From a checkpoint of a small transformer trained on Wikipedia.
Architecture: LayerNorm before each block, rotary positions, no biases in attention or MLP, untied embeddings, normalized queries and keys, attention and MLP in parallel.
Training: a variant of Muon for these matrices, 149M tokens, 9076 steps.
Each number is 50 + 12 x the weight over its row's rms, rounded and kept within 0 to 99. Layers, rows and columns count from 0. The size before them is the row's rms in percent of the matrix's.

# layer 9 MLP up, 256x64, rms 0.228, rows 100-208, columns 0-63
081:36 40 63 39 46 47 43 70 63 38 41 44 47 65 47 70 52 51 50 53 64 35 59 47 23 52 29 45 47 59 52 39 43 49 30 36 80 43 48 66 49 42 70 49 60 48 35 75 81 48 59 58 51 52 55 52 71 44 61 56 53 58 46 56
066:62 48 64 50 43 44 51 60 43 66 51 58 64 58 52 53 25 52 52 44 60 37 58 37 44 30 48 60 53 36 54 64 65 34 46 62 44 23 57 28 68 52 60 21 62 51 50 55 71 57 43 67 57 57 54 49 71 48 33 65 54 57 31 64
115:47 57 44 50 50 62 77 45 53 61 46 65 62 49 62 57 60 57 42 58 41 59 52 19 45 32 27 58 40 55 49 51 76 58 40 48 61 48 26 64 39 46 63 59 42 45 57 61 44 33 58 84 54 57 36 54 61 52 66 59 60 53 45 35
108:48 53 56 68 49 36 54 56 31 34 68 40 47 44 35 53 45 44 38 55 57 48 43 34 66 52 36 69 53 43 64 42 42 44 47 65 65 61 51 41 26 59 44 36 63 61 38 50 39 74 32 38 65 66 33 37 50 69 36 49 68 62 65 41
110:41 57 35 66 46 69 70 55 51 29 66 80 58 50 53 33 67 59 60 37 68 51 51 46 54 62 49 49 24 53 36 52 51 58 43 62 52 36 24 37 36 41 56 45 38 41 75 68 37 42 49 58 60 52 57 46 36 61 48 38 51 53 59 40
096:56 50 59 12 72 32 46 71 65 43 44 61 64 46 52 46 59 51 61 59 79 69 56 34 42 42 63 53 50 57 39 60 53 55 45 29 49 52 42 70 43 32 39 51 64 66 45 51 55 28 43 47 62 57 43 47 56 57 69 55 56 55 40 53
017:26 60 61 43 37 22 22 68 35 53 53 54 38 37 52 77 30 57 41 61 53 42 54 44 36 40 54 55 46 47 54 39 50 47 31 42 52 30 45 46 51 48 58 69 65 50 62 62 46 51 31 61 43 26 38 30 52 41 56 53 50 56 39 47
094:53 30 41 63 59 45 46 43 43 76 51 46 53 45 21 39 51 56 46 47 54 63 58 51 47 57 62 66 38 50 69 51 26 54 61 51 25 59 69 57 62 44 48 43 51 59 36 46 72 45 37 23 36 41 47 34 50 50 57 56 51 73 53 28
103:59 55 69 28 51 33 36 56 51 63 62 51 65 61 52 44 48 56 37 41 61 78 71 67 41 44 60 48 43 44 43 51 35 48 52 35 44 56 46 60 32 31 66 67 68 40 79 57 57 66 27 51 44 51 38 52 59 54 50 65 42 61 47 61
104:49 62 62 32 52 24 52 56 23 42 65 64 53 50 69 62 44 67 58 33 51 49 40 48 48 43 50 52 75 54 42 67 42 54 36 47 49 56 44 43 33 53 44 34 33 58 50 61 33 47 59 61 62 55 50 46 31 63 50 51 35 54 77 23
100:24 64 52 50 56 55 42 33 66 64 43 57 51 36 54 35 62 52 33 36 65 48 34 31 55 36 72 50 34 49 70 42 45 48 44 53 60 49 59 35 69 31 66 44 38 60 54 44 59 37 39 46 34 41 40 41 75 47 65 59 56 37 58 60
102:48 61 36 53 46 34 46 50 47 41 63 73 61 40 50 32 38 43 40 69 45 41 63 19 31 66 74 63 27 66 60 47 55 40 43 50 70 39 62 73 42 59 50 70 54 55 55 46 53 37 48 56 53 72 48 62 48 49 55 45 56 62 56 47
108:35 59 30 61 34 31 86 49 60 71 41 51 66 52 50 75 46 69 61 47 59 55 40 43 49 50 41 60 60 78 51 39 46 44 44 44 45 46 31 37 39 33 43 64 54 66 52 57 40 69 30 57 49 43 52 58 52 44 44 49 52 41 60 43
103:61 54 47 54 50 47 76 39 55 47 32 50 46 56 27 53 68 59 56 50 50 59 44 56 61 40 46 42 48 56 65 44 67 37 23 37 38 45 64 37 59 62 41 63 28 68 64 44 54 49 55 63 57 44 49 33 50 35 41 21 71 32 60 61
102:26 43 47 46 59 56 32 79 49 51 57 50 36 61 54 62 67 37 38 39 61 61 34 44 49 27 46 53 50 47 48 61 31 51 48 49 41 54 48 43 67 44 66 43 58 65 63 61 34 70 31 50 45 31 42 46 71 41 64 63 25 51 45 49
089:42 48 60 38 33 47 52 73 49 28 61 56 71 40 44 57 30 62 58 49 28 52 43 63 46 50 54 58 32 58 65 40 51 50 60 44 68 27 31 50 57 59 38 42 67 31 26 60 41 60 57 63 46 34 43 53 57 40 45 62 55 63 68 59
112:47 45 55 56 57 44 61 39 49 42 43 38 69 32 35 84 58 48 41 51 46 63 71 37 31 50 54 64 47 54 34 38 52 41 40 50 79 69 61 57 45 40 42 63 60 50 39 64 45 60 46 45 32 59 47 45 73 61 60 50 63 37 31 36
109:51 76 66 59 42 36 58 39 51 59 45 42 59 42 45 74 46 46 54 70 41 47 46 32 37 45 63 48 61 73 53 47 38 27 52 61 60 53 60 45 51 62 29 65 55 47 49 52 58 28 31 45 66 64 52 41 54 49 56 13 60 41 56 49
089:31 63 40 62 48 60 42 69 60 42 57 91 58 61 50 39 42 60 37 38 40 31 34 33 39 24 79 60 52 54 59 56 59 59 40 50 50 70 62 62 46 39 59 56 50 47 50 41 57 59 53 52 46 49 44 48 49 50 63 50 39 49 29 38
106:47 60 58 47 36 37 52 49 48 54 32 26 54 47 47 71 52 43 36 64 35 58 69 48 44 34 52 62 50 73 67 45 59 76 31 41 37 54 45 64 73 41 54 53 60 55 60 44 41 69 51 64 59 35 42 42 72 28 42 50 47 57 44 39
103:25 72 57 55 43 39 52 57 55 56 53 49 39 53 42 36 51 45 44 47 84 39 60 19 52 65 40 57 48 66 51 22 41 49 57 67 55 65 69 54 47 49 50 42 39 49 66 41 62 47 55 36 57 47 53 39 67 70 54 45 36 48 41 31
096:28 44 63 51 34 54 45 46 51 74 26 40 18 66 43 59 61 66 41 57 51 59 50 46 52 55 56 59 46 56 41 48 52 61 58 67 43 55 43 42 61 55 31 51 65 49 43 60 83 46 28 37 54 33 49 44 60 63 31 40 44 64 47 42
094:42 52 45 42 51 39 36 57 48 56 46 69 49 51 34 58 55 49 52 50 50 63 39 62 46 39 40 49 45 47 60 75 58 69 39 40 74 66 62 12 50 45 68 41 35 41 51 39 54 46 24 52 50 30 53 57 53 48 29 26 51 62 38 52
094:62 46 55 40 57 52 54 60 54 56 71 57 60 47 44 63 43 36 66 25 36 56 33 48 53 73 79 42 48 43 52 53 32 53 60 63 37 59 67 57 64 47 48 44 59 61 72 71 39 24 44 49 54 38 44 50 62 64 26 48 60 54 51 58
096:50 46 51 49 58 47 54 50 53 62 44 71 50 45 60 55 66 56 53 48 47 55 60 50 65 35 58 57 37 36 29 61 47 43 38 69 49 41 68 34 41 57 68 30 44 42 64 45 31 54 63 71 47 49 20 45 38 73 42 63 40 34 75 36
106:31 46 32 58 58 47 27 58 40 47 52 32 41 40 52 24 49 46 47 56 41 57 44 26 29 46 52 63 58 45 80 66 36 42 57 57 52 42 64 62 45 51 53 57 57 76 56 55 53 33 22 56 44 57 49 60 50 63 68 55 35 41 52 54
110:43 72 36 48 43 48 49 49 36 72 68 50 56 47 43 61 29 52 72 63 20 60 71 47 52 42 47 66 57 55 55 55 36 43 31 46 42 52 30 46 38 61 50 59 37 54 64 43 54 53 70 54 34 61 56 58 49 58 40 31 57 28 55 35
090:51 55 55 45 49 36 25 55 51 48 49 64 59 14 57 47 51 43 47 56 47 68 49 75 52 48 47 44 36 55 40 64 32 51 53 60 54 61 48 44 39 40 77 48 49 43 56 51 45 46 47 65 69 45 64 50 54 79 38 28 62 70 59 30
117:60 60 53 35 42 46 39 47 47 56 71 30 54 30 38 44 58 30 68 55 65 59 52 57 68 74 44 71 55 58 59 49 58 40 55 47 50 40 78 42 33 69 40 63 52 74 37 55 41 42 47 59 56 59 52 50 38 55 45 37 42 33 33 40
106:39 52 69 51 52 54 56 47 65 45 44 57 36 65 41 40 63 73 52 51 62 45 76 23 70 44 20 62 40 50 32 51 25 72 52 58 59 42 72 53 52 62 51 54 60 37 39 46 48 45 27 38 36 46 41 47 57 47 52 44 54 56 41 54
101:61 54 46 57 60 61 58 65 33 52 53 53 32 49 49 47 57 62 51 22 78 74 65 67 54 63 65 34 40 54 38 62 59 50 28 33 62 61 31 38 52 64 47 38 57 55 57 35 43 56 39 58 45 45 51 46 43 59 40 57 63 55 24 41
101:78 58 68 61 50 57 58 47 45 48 57 69 33 44 46 39 46 62 30 47 28 58 28 45 61 54 57 26 57 47 53 43 50 58 76 59 47 63 51 53 32 36 51 48 66 63 42 66 27 42 58 53 33 55 53 48 39 66 58 43 50 24 54 42
116:47 72 62 47 52 47 33 59 69 38 49 62 45 49 47 34 43 58 37 78 53 40 66 47 36 21 75 53 56 50 48 48 55 49 41 44 45 55 35 54 40 31 72 38 61 40 64 57 59 58 62 49 38 60 59 53 58 69 47 31 57 35 57 31
119:70 43 51 26 34 41 54 56 49 58 54 45 53 28 40 50 60 48 25 38 58 64 76 66 31 69 48 56 62 56 48 32 40 43 54 45 41 38 54 59 35 37 36 35 66 51 35 56 45 65 48 56 41 41 53 34 63 63 65 69 45 66 50 50
108:59 51 40 49 49 30 46 32 53 43 53 50 32 51 57 33 46 55 71 42 62 60 42 40 54 53 53 45 24 52 63 51 47 68 43 25 63 53 55 28 36 62 42 57 57 72 60 68 36 60 34 42 34 65 29 50 39 52 42 48 60 76 59 54
095:49 53 51 48 42 54 55 52 41 80 46 52 53 54 55 54 77 66 63 36 55 53 50 67 65 57 53 55 47 52 36 67 44 43 46 51 75 49 47 58 22 37 49 57 47 71 41 63 38 65 55 52 50 67 54 27 18 39 37 41 42 53 42 38
102:49 60 58 48 51 41 58 55 43 46 48 60 62 50 32 25 26 53 55 61 72 61 40 45 61 49 60 68 50 55 65 45 50 12 45 51 49 58 45 64 49 50 64 55 47 69 41 59 14 37 46 42 55 63 44 50 47 58 50 55 74 67 59 43
100:50 45 55 69 71 32 77 70 68 38 48 44 45 59 51 48 60 52 52 51 50 67 35 46 60 46 35 26 52 47 25 40 56 42 43 38 57 50 52 58 36 39 39 29 49 54 58 57 66 77 58 47 45 39 43 33 44 44 31 47 47 58 35 66
113:46 69 71 68 35 62 60 51 68 59 67 52 63 40 56 49 56 54 42 44 48 59 53 39 54 42 65 42 28 57 46 51 36 45 59 43 63 32 31 53 45 28 56 60 15 39 57 39 50 62 67 52 52 49 51 27 49 42 56 47 72 47 45 30
093:56 21 41 46 57 26 46 56 35 59 59 47 60 52 61 39 74 52 56 66 62 46 60 65 59 48 60 65 71 42 60 37 45 64 54 50 36 41 52 62 60 63 56 54 48 72 41 45 61 34 45 66 41 64 52 17 57 39 44 45 58 47 34 40
110:77 45 53 70 54 43 55 40 59 47 48 54 40 40 49 66 49 62 49 56 44 53 53 37 43 63 34 58 37 30 72 31 39 44 36 44 59 37 49 44 33 70 67 53 77 56 47 45 56 63 44 46 52 64 52 40 27 41 46 28 63 71 48 65
104:60 55 53 46 55 37 59 59 34 55 55 54 56 31 49 44 64 41 28 40 51 49 59 36 42 54 39 65 57 53 29 57 57 22 53 55 46 55 44 53 35 39 68 60 54 85 27 48 37 27 61 42 56 51 72 41 48 60 49 58 65 64 65 43
106:47 58 42 36 64 35 29 53 56 52 51 37 47 25 53 54 49 55 43 61 45 49 58 52 56 17 48 39 53 58 59 70 51 46 27 40 38 44 40 59 42 39 58 49 55 65 68 64 58 22 57 56 48 54 39 46 77 48 74 45 55 27 40 48
106:64 73 59 35 53 67 61 61 31 47 56 46 63 36 44 40 42 65 63 45 42 76 48 58 59 23 81 53 47 29 49 53 36 36 57 56 52 43 53 48 37 67 66 27 49 32 38 45 48 49 68 54 47 39 43 58 47 54 54 40 58 55 45 47
106:50 52 68 43 48 46 45 41 72 46 60 80 67 51 49 55 69 70 42 35 51 56 62 67 66 40 54 29 54 41 41 42 15 48 38 50 43 42 50 42 47 46 61 39 52 57 58 51 64 38 43 70 34 45 58 50 42 40 60 49 65 26 53 60
098:35 35 46 60 36 45 50 67 50 54 66 36 59 37 37 47 51 43 65 33 50 63 48 23 51 37 51 45 52 78 27 54 54 44 54 58 21 32 57 64 26 69 69 60 56 50 56 57 52 44 52 50 46 30 59 49 64 39 48 51 37 42 47 63
093:62 40 68 56 53 46 39 64 44 53 52 52 34 45 41 53 50 60 52 34 37 56 35 50 58 70 53 53 57 61 39 53 52 19 64 59 34 66 56 34 46 56 73 48 43 68 53 47 42 56 39 42 53 59 41 32 45 30 59 25 25 57 60 26
097:35 48 46 42 68 49 16 40 73 59 52 48 59 52 36 64 63 43 49 56 59 56 46 38 42 80 56 50 41 57 71 46 38 59 46 56 62 42 65 36 62 39 41 48 65 55 30 55 62 61 41 42 55 44 53 31 39 78 62 44 49 34 49 44
107:56 40 46 37 38 35 40 40 48 65 63 40 29 55 40 45 48 48 44 48 64 73 48 56 27 29 49 68 54 49 55 64 26 42 33 38 69 62 56 61 48 47 52 51 48 71 55 56 56 34 29 68 52 35 55 36 69 41 52 60 54 73 54 51
092:28 61 46 42 52 49 62 38 32 68 64 57 44 40 44 58 71 45 45 75 61 64 55 50 37 63 43 50 36 73 49 43 57 63 76 68 47 52 54 66 34 28 52 56 51 49 53 51 65 55 39 62 54 46 70 58 40 61 35 49 55 36 68 35
113:54 34 53 81 60 44 53 54 43 64 62 43 55 45 77 43 32 26 52 42 32 91 48 56 62 39 59 45 45 52 54 47 38 48 51 42 37 36 66 46 43 62 50 71 46 53 52 58 45 46 59 42 35 49 47 54 46 35 35 53 40 46 33 38
087:56 45 40 66 58 34 66 26 57 42 50 57 54 33 44 73 28 58 49 72 54 57 69 45 84 41 40 52 51 59 57 54 39 61 25 38 52 48 43 44 56 52 48 58 67 45 47 60 60 56 38 58 39 42 38 36 58 57 70 46 25 44 51 42
111:29 53 33 67 49 38 44 37 34 49 60 36 51 52 60 50 42 65 58 51 55 44 40 37 28 61 56 56 50 46 42 48 39 52 46 48 34 56 38 20 50 61 57 54 34 68 75 53 67 55 39 39 33 51 28 41 43 79 56 34 57 54 40 43
118:51 56 41 59 68 31 57 45 41 40 77 64 37 52 49 67 61 72 62 66 54 62 38 32 43 52 50 45 45 52 52 49 58 42 33 46 30 39 66 60 49 54 59 37 53 55 50 46 38 28 68 34 29 67 62 51 57 36 52 66 59 27 45 37
101:53 60 54 81 56 61 48 64 56 37 53 54 30 40 45 38 34 55 49 34 32 54 49 42 52 67 11 42 55 39 42 60 50 40 58 37 62 37 38 61 53 52 39 47 52 58 50 73 44 36 58 49 43 47 54 38 47 50 54 39 55 30 53 82
110:47 63 50 57 77 66 73 53 54 54 43 66 47 49 39 68 37 51 52 48 36 58 37 31 24 28 34 31 67 36 54 50 46 48 57 51 58 47 52 40 38 38 65 36 56 43 50 63 28 58 37 47 47 49 46 46 59 82 47 64 50 39 49 58
083:44 58 41 49 43 58 48 68 44 35 44 62 68 41 41 74 46 60 49 69 17 42 50 37 53 59 53 63 64 60 54 35 55 60 60 44 40 60 56 39 75 40 32 27 60 54 62 56 44 48 44 48 46 24 49 49 57 38 56 69 26 53 48 51
105:58 62 63 53 58 52 45 42 40 47 57 31 34 56 33 54 50 68 43 58 64 69 64 62 28 46 58 40 56 44 61 54 48 48 40 42 47 25 72 43 57 58 42 66 22 58 62 59 45 56 49 54 49 65 47 54 38 41 70 48 57 50 44 11
098:67 39 55 48 59 36 38 57 68 86 32 56 54 60 33 48 42 49 45 53 49 62 60 43 44 48 60 40 41 68 27 43 47 37 74 46 47 24 57 69 41 40 76 63 59 64 48 51 62 61 52 61 37 43 59 56 40 50 60 42 56 52 42 45
118:41 47 54 57 31 40 48 66 45 47 58 46 66 57 45 62 57 36 58 81 60 46 60 60 15 59 32 43 47 38 34 44 57 42 50 36 58 45 37 53 47 64 56 52 52 67 57 57 57 49 48 65 69 36 37 49 44 57 27 28 74 51 41 44
111:59 44 47 42 71 35 54 55 57 55 47 56 66 83 23 48 65 41 46 49 52 60 75 54 57 35 58 61 24 62 59 51 30 59 53 50 45 44 44 52 36 44 37 59 56 53 41 54 54 41 58 33 40 52 59 28 35 42 25 67 47 51 50 38
108:51 48 58 63 47 24 48 58 33 39 49 60 42 61 40 46 33 75 58 34 51 48 45 48 54 43 81 40 65 54 64 41 67 82 38 39 65 51 60 52 34 29 52 38 65 45 54 44 40 55 52 31 36 40 50 57 35 55 42 54 53 42 36 48
101:43 48 53 59 39 43 54 41 48 64 49 70 39 64 22 51 45 75 63 52 44 52 55 43 37 50 39 59 21 49 52 38 59 45 49 59 43 57 54 52 32 58 50 52 61 44 60 64 73 36 73 42 35 43 56 60 56 55 39 67 60 16 63 42
022:26 53 65 47 48 35 47 80 49 50 65 63 33 50 49 54 37 64 66 28 61 62 64 37 47 39 58 51 37 61 44 47 62 49 35 59 59 52 60 46 70 57 69 64 66 63 50 73 40 46 47 66 36 53 39 46 61 51 48 56 44 31 32 41
018:46 60 65 55 62 47 71 66 43 71 52 59 51 61 62 44 68 48 54 60 53 72 68 37 70 44 62 50 69 82 59 42 56 38 56 54 49 53 65 51 59 61 41 50 45 54 45 76 52 69 44 59 46 22 37 48 37 60 46 52 62 58 44 36
088:40 42 60 64 31 38 55 53 35 15 46 60 51 48 49 61 54 54 39 66 55 35 58 46 41 42 33 34 42 53 58 49 53 48 52 37 53 69 44 36 59 64 63 69 61 62 56 71 78 56 53 57 47 38 59 35 34 29 63 52 31 52 60 50
103:59 57 50 45 29 61 73 48 44 55 39 38 33 62 33 71 44 47 45 28 63 66 59 40 59 65 43 53 38 59 51 47 63 29 45 41 43 45 34 55 42 45 43 45 58 70 56 73 33 69 53 56 38 49 46 65 39 45 32 75 61 43 54 42
097:25 68 57 66 62 57 56 47 41 65 52 48 45 34 49 62 55 50 45 35 54 67 48 48 33 51 72 63 46 38 49 66 45 44 89 27 23 44 56 69 61 40 41 41 58 52 55 57 51 45 69 57 67 57 46 41 53 41 56 48 57 59 47 39
094:46 60 47 38 47 48 65 27 26 44 65 72 25 39 42 45 53 37 43 48 73 57 54 39 44 70 56 69 64 63 46 44 44 49 43 42 61 43 58 36 33 56 44 45 58 51 56 49 62 42 70 24 74 35 58 51 34 48 52 36 54 54 50 57
109:67 65 70 61 46 35 52 53 56 59 48 60 33 57 55 47 61 53 55 51 72 66 42 54 19 57 43 57 48 41 39 41 47 56 47 53 61 50 78 61 54 43 44 41 38 52 43 45 51 56 43 15 28 54 35 29 44 62 59 49 42 71 54 39
083:44 41 36 57 40 61 43 53 46 51 51 50 74 41 37 68 40 48 65 50 29 61 69 45 34 53 51 63 47 56 21 27 55 34 46 32 46 50 35 37 43 36 50 25 73 49 50 61 45 34 48 48 52 31 53 49 38 71 53 60 56 67 40 50
104:42 62 38 36 34 30 51 65 49 59 24 43 44 67 47 57 43 49 55 53 45 80 56 62 60 46 60 50 52 58 56 39 31 48 46 58 39 32 67 45 67 46 34 80 37 66 46 51 52 73 48 59 60 64 37 61 34 38 52 49 62 39 51 47
102:67 48 28 66 60 61 46 53 42 25 71 51 56 33 80 46 55 61 33 60 59 65 48 56 33 44 71 51 55 59 51 64 62 56 56 41 61 32 57 50 22 47 36 56 57 48 56 69 37 44 56 62 62 50 26 48 43 38 53 59 50 46 48 56
103:36 42 61 62 35 62 72 49 10 47 52 55 31 48 39 49 54 60 56 47 59 73 42 43 57 58 58 55 54 36 24 67 54 49 62 53 54 42 46 46 70 54 56 56 56 38 32 58 52 50 42 60 53 36 34 68 36 64 48 59 50 36 66 35
103:50 59 59 66 54 48 45 69 45 55 60 29 52 49 48 44 34 47 41 39 51 60 46 27 32 61 76 69 59 66 44 55 48 42 60 55 68 44 41 51 64 55 54 55 30 64 67 34 43 57 16 49 38 65 52 46 45 61 59 52 40 54 39 26
106:69 79 40 52 60 39 44 36 54 50 74 61 53 51 51 48 54 69 44 67 63 50 51 48 81 34 48 36 45 70 52 40 44 29 35 47 59 44 54 59 36 35 73 23 42 49 36 46 58 44 48 54 35 45 57 48 48 40 48 50 42 44 45 31
094:54 51 28 49 35 57 52 62 53 28 62 46 45 59 41 77 63 77 75 48 61 63 73 45 64 56 45 62 56 50 63 69 63 47 31 53 67 29 53 59 59 42 53 52 39 56 52 56 29 44 32 55 41 42 42 64 53 45 33 52 41 46 56 53
104:58 65 50 42 38 65 44 47 51 66 63 52 29 19 38 39 56 51 54 40 65 57 56 52 61 42 64 64 73 54 48 59 50 51 47 43 56 49 41 59 27 67 35 40 66 70 46 52 50 47 70 59 60 65 45 31 22 57 66 34 55 45 51 50
104:67 65 24 58 61 47 29 70 54 66 53 60 44 35 45 56 68 61 27 65 48 44 47 38 55 42 63 63 25 47 58 51 60 32 44 63 57 45 44 45 29 57 37 48 59 61 53 44 46 48 33 34 32 66 49 48 63 41 42 56 48 61 29 49
104:52 62 74 63 45 24 46 50 61 55 67 54 61 48 28 47 71 53 40 48 43 41 61 41 44 74 55 56 21 58 56 54 40 54 50 41 58 47 75 60 47 57 45 46 26 56 63 32 52 48 39 53 39 54 39 51 64 38 39 34 71 34 48 48
108:45 52 47 29 79 37 55 48 56 34 32 54 43 61 51 47 37 64 62 49 34 43 55 55 57 59 55 41 51 59 59 29 67 46 55 34 50 37 73 39 70 47 55 36 60 46 56 65 73 45 56 65 29 40 45 46 38 45 74 66 65 60 53 58
099:44 66 29 51 19 66 55 54 32 47 70 46 66 54 55 39 46 27 46 64 72 61 50 44 47 65 43 65 54 57 53 32 43 38 55 30 52 48 51 54 50 46 49 66 27 64 47 39 50 38 46 69 57 62 33 38 48 44 42 40 51 65 54 29
107:15 56 54 64 43 47 53 41 39 57 72 41 39 55 56 72 62 45 48 52 41 61 62 27 67 33 67 55 37 49 54 49 65 38 24 65 54 38 49 60 62 59 51 44 50 43 61 46 69 39 67 54 49 40 42 58 40 56 42 36 29 58 39 42
106:57 29 58 51 61 56 60 55 33 48 46 38 66 34 55 57 58 40 60 59 63 80 58 36 48 37 49 46 64 53 53 53 52 29 52 45 55 34 50 60 58 44 21 42 41 69 58 44 69 62 69 52 60 48 27 29 33 51 53 57 70 48 61 56
107:61 45 52 67 69 48 49 51 46 76 51 56 49 46 47 54 62 43 55 19 36 62 58 27 55 54 29 53 41 34 56 49 47 41 35 56 62 34 59 51 56 61 39 26 55 52 68 53 30 35 44 61 30 42 43 52 59 52 62 55 18 45 55 49
089:38 54 17 39 39 32 46 60 43 53 58 60 49 15 36 75 51 52 60 62 50 49 59 81 50 60 35 47 54 48 55 32 42 58 46 40 50 56 48 28 66 70 55 45 52 55 56 57 38 28 55 51 40 46 50 44 67 47 50 49 68 51 48 56
088:62 34 46 48 53 62 35 48 42 53 55 59 52 42 50 49 49 75 47 40 56 67 39 69 53 35 58 61 40 51 30 52 57 48 54 47 54 38 59 34 23 20 55 35 56 55 55 85 43 61 36 47 65 50 42 54 38 48 23 66 53 55 42 52
092:50 82 53 63 37 67 41 44 37 51 41 47 31 65 53 56 56 25 55 51 48 58 53 42 61 40 44 64 76 67 30 44 53 57 26 37 39 64 61 42 61 46 63 57 63 52 48 33 42 40 35 52 32 37 57 49 56 60 46 38 53 31 46 61
103:37 75 71 40 45 51 40 42 44 61 50 73 44 60 39 70 48 64 48 39 47 46 38 45 86 40 39 28 52 65 51 59 38 40 44 43 43 58 60 29 35 37 47 60 48 60 38 45 47 27 60 54 43 62 54 41 62 59 50 32 46 47 62 43
103:44 43 37 38 43 46 56 62 42 62 28 25 36 52 70 46 59 44 51 44 31 56 69 49 28 42 57 55 80 45 38 41 61 36 48 61 69 45 57 51 48 43 63 61 47 57 63 53 60 49 61 69 52 45 25 47 58 37 27 39 49 59 69 51
095:31 38 57 70 45 54 57 42 63 42 78 48 29 42 72 39 66 56 28 47 56 70 33 39 39 38 49 60 66 56 38 48 35 38 42 63 48 54 52 49 33 60 38 41 46 37 38 50 42 70 51 59 41 38 59 40 30 65 47 35 49 52 58 61
115:35 70 64 50 41 74 38 33 31 60 41 44 29 59 57 30 51 51 46 39 46 55 33 52 64 76 50 52 43 53 50 42 43 70 52 50 55 45 71 59 67 48 41 50 54 66 48 59 58 27 50 54 42 43 59 37 43 58 55 13 46 47 52 46
092:41 45 72 63 68 42 58 42 22 49 45 37 56 63 32 49 50 37 51 39 44 39 47 48 49 58 33 52 48 61 56 53 50 50 24 40 40 35 66 40 38 72 55 49 34 50 55 59 60 41 50 59 56 45 52 29 48 34 76 60 61 74 41 30
113:37 49 72 39 46 47 51 49 43 51 43 54 56 52 60 69 39 51 41 57 46 46 47 35 44 30 36 47 63 44 52 64 56 86 42 54 43 56 45 52 59 60 54 60 63 52 75 51 27 47 33 63 46 47 22 67 59 67 35 31 58 37 50 31
085:49 45 52 36 65 51 61 52 57 46 79 52 33 25 35 39 44 42 64 49 52 41 55 22 45 59 48 64 40 70 65 61 46 56 53 39 55 54 34 46 44 53 53 66 32 41 56 49 67 69 46 42 60 16 43 51 71 58 62 52 43 46 51 39
090:49 57 51 68 49 35 50 56 50 68 51 56 27 38 59 57 58 55 57 44 24 65 49 45 52 41 39 42 44 39 73 45 21 60 29 65 33 72 36 43 37 64 49 56 59 53 35 47 46 46 44 45 60 63 25 47 44 54 50 64 57 45 51 75
101:61 77 31 62 36 40 58 49 45 34 49 52 43 44 63 40 50 55 48 18 60 43 47 46 41 73 27 62 54 55 58 58 52 49 12 39 60 53 54 42 58 72 51 37 41 51 63 44 53 56 49 56 51 42 27 51 64 61 61 50 66 55 57 45
101:53 57 47 43 30 49 29 52 38 40 58 58 51 66 22 48 49 44 56 68 62 58 48 51 35 36 54 30 28 56 45 45 44 59 51 53 52 30 72 56 65 47 43 67 60 38 31 46 71 57 64 43 51 30 39 47 57 58 60 71 64 55 39 33
100:55 37 54 48 52 45 43 55 44 48 54 48 36 60 61 43 57 50 52 24 45 68 31 62 14 21 40 60 44 59 49 46 47 55 61 48 58 65 39 51 53 45 41 55 54 60 68 71 57 40 51 84 41 24 68 59 56 47 59 52 54 39 60 49
100:50 29 43 36 53 43 53 71 45 49 67 52 44 48 55 58 68 40 42 12 61 54 45 31 34 38 57 52 47 54 68 47 45 39 49 32 66 67 36 55 67 47 44 43 53 54 60 36 43 68 49 47 34 51 48 41 44 35 32 49 53 65 31 71
102:30 49 57 51 30 54 48 54 58 57 35 60 51 38 56 72 54 63 53 36 53 50 43 32 71 50 82 50 65 53 51 79 59 44 38 42 53 31 35 35 40 49 47 54 58 46 60 36 50 52 38 52 67 38 30 54 28 49 37 32 60 57 45 56
111:63 50 47 32 54 41 41 34 43 48 46 46 28 38 33 47 57 33 43 39 58 60 81 43 19 50 39 50 62 47 67 36 44 61 46 51 50 56 56 76 53 44 42 41 52 42 35 53 44 37 45 59 26 37 47 29 37 53 54 47 43 71 66 52
102:44 47 53 51 49 36 63 50 31 51 53 45 65 40 50 38 57 37 46 62 68 39 38 56 21 51 38 53 22 53 47 47 25 70 46 45 66 55 56 57 54 56 52 45 64 54 47 43 80 53 57 41 44 35 51 38 32 38 46 71 65 41 36 28
108:39 40 36 53 65 44 54 35 39 66 59 58 51 31 61 43 55 50 34 50 78 58 43 61 36 26 68 58 42 58 47 39 50 29 61 47 50 62 46 36 53 51 48 58 54 42 39 52 50 32 62 57 57 29 60 37 57 42 40 56 67 83 36 34
108:72 48 66 50 49 47 54 49 40 55 48 62 40 57 51 29 59 50 50 37 62 62 35 43 40 13 37 49 57 61 47 38 25 81 41 44 48 65 73 62 51 58 49 49 50 61 50 45 39 62 40 58 47 61 40 58 53 58 57 30 45 53 50 24
095:30 41 51 52 60 42 56 86 40 57 57 58 35 49 49 71 40 35 42 62 31 45 62 43 60 34 60 57 54 46 42 50 40 62 51 32 46 37 39 36 69 49 46 75 41 60 34 68 53 49 37 54 48 55 49 46 47 61 49 33 35 65 71 65
112:42 59 47 72 60 49 61 68 70 28 51 71 42 54 58 45 40 65 51 65 68 52 49 56 46 49 47 33 31 59 37 60 53 47 36 39 46 58 63 49 34 42 45 71 71 47 57 59 62 28 59 56 79 53 27 49 45 45 54 50 48 45 33 41
098:28 69 38 41 64 45 55 57 37 49 66 50 53 34 42 52 46 41 31 30 37 39 46 61 49 42 66 57 71 48 52 45 37 51 41 50 51 62 36 54 64 49 39 33 65 61 63 34 45 54 75 68 32 61 29 49 27 46 57 62 48 54 51 31
089:52 51 64 30 48 38 62 38 63 52 61 48 41 62 29 38 55 65 59 65 55 44 71 55 45 65 56 52 38 52 53 26 29 39 44 50 42 50 63 35 53 35 62 45 52 83 47 37 58 57 61 32 50 41 49 46 51 66 59 32 64 27 41 49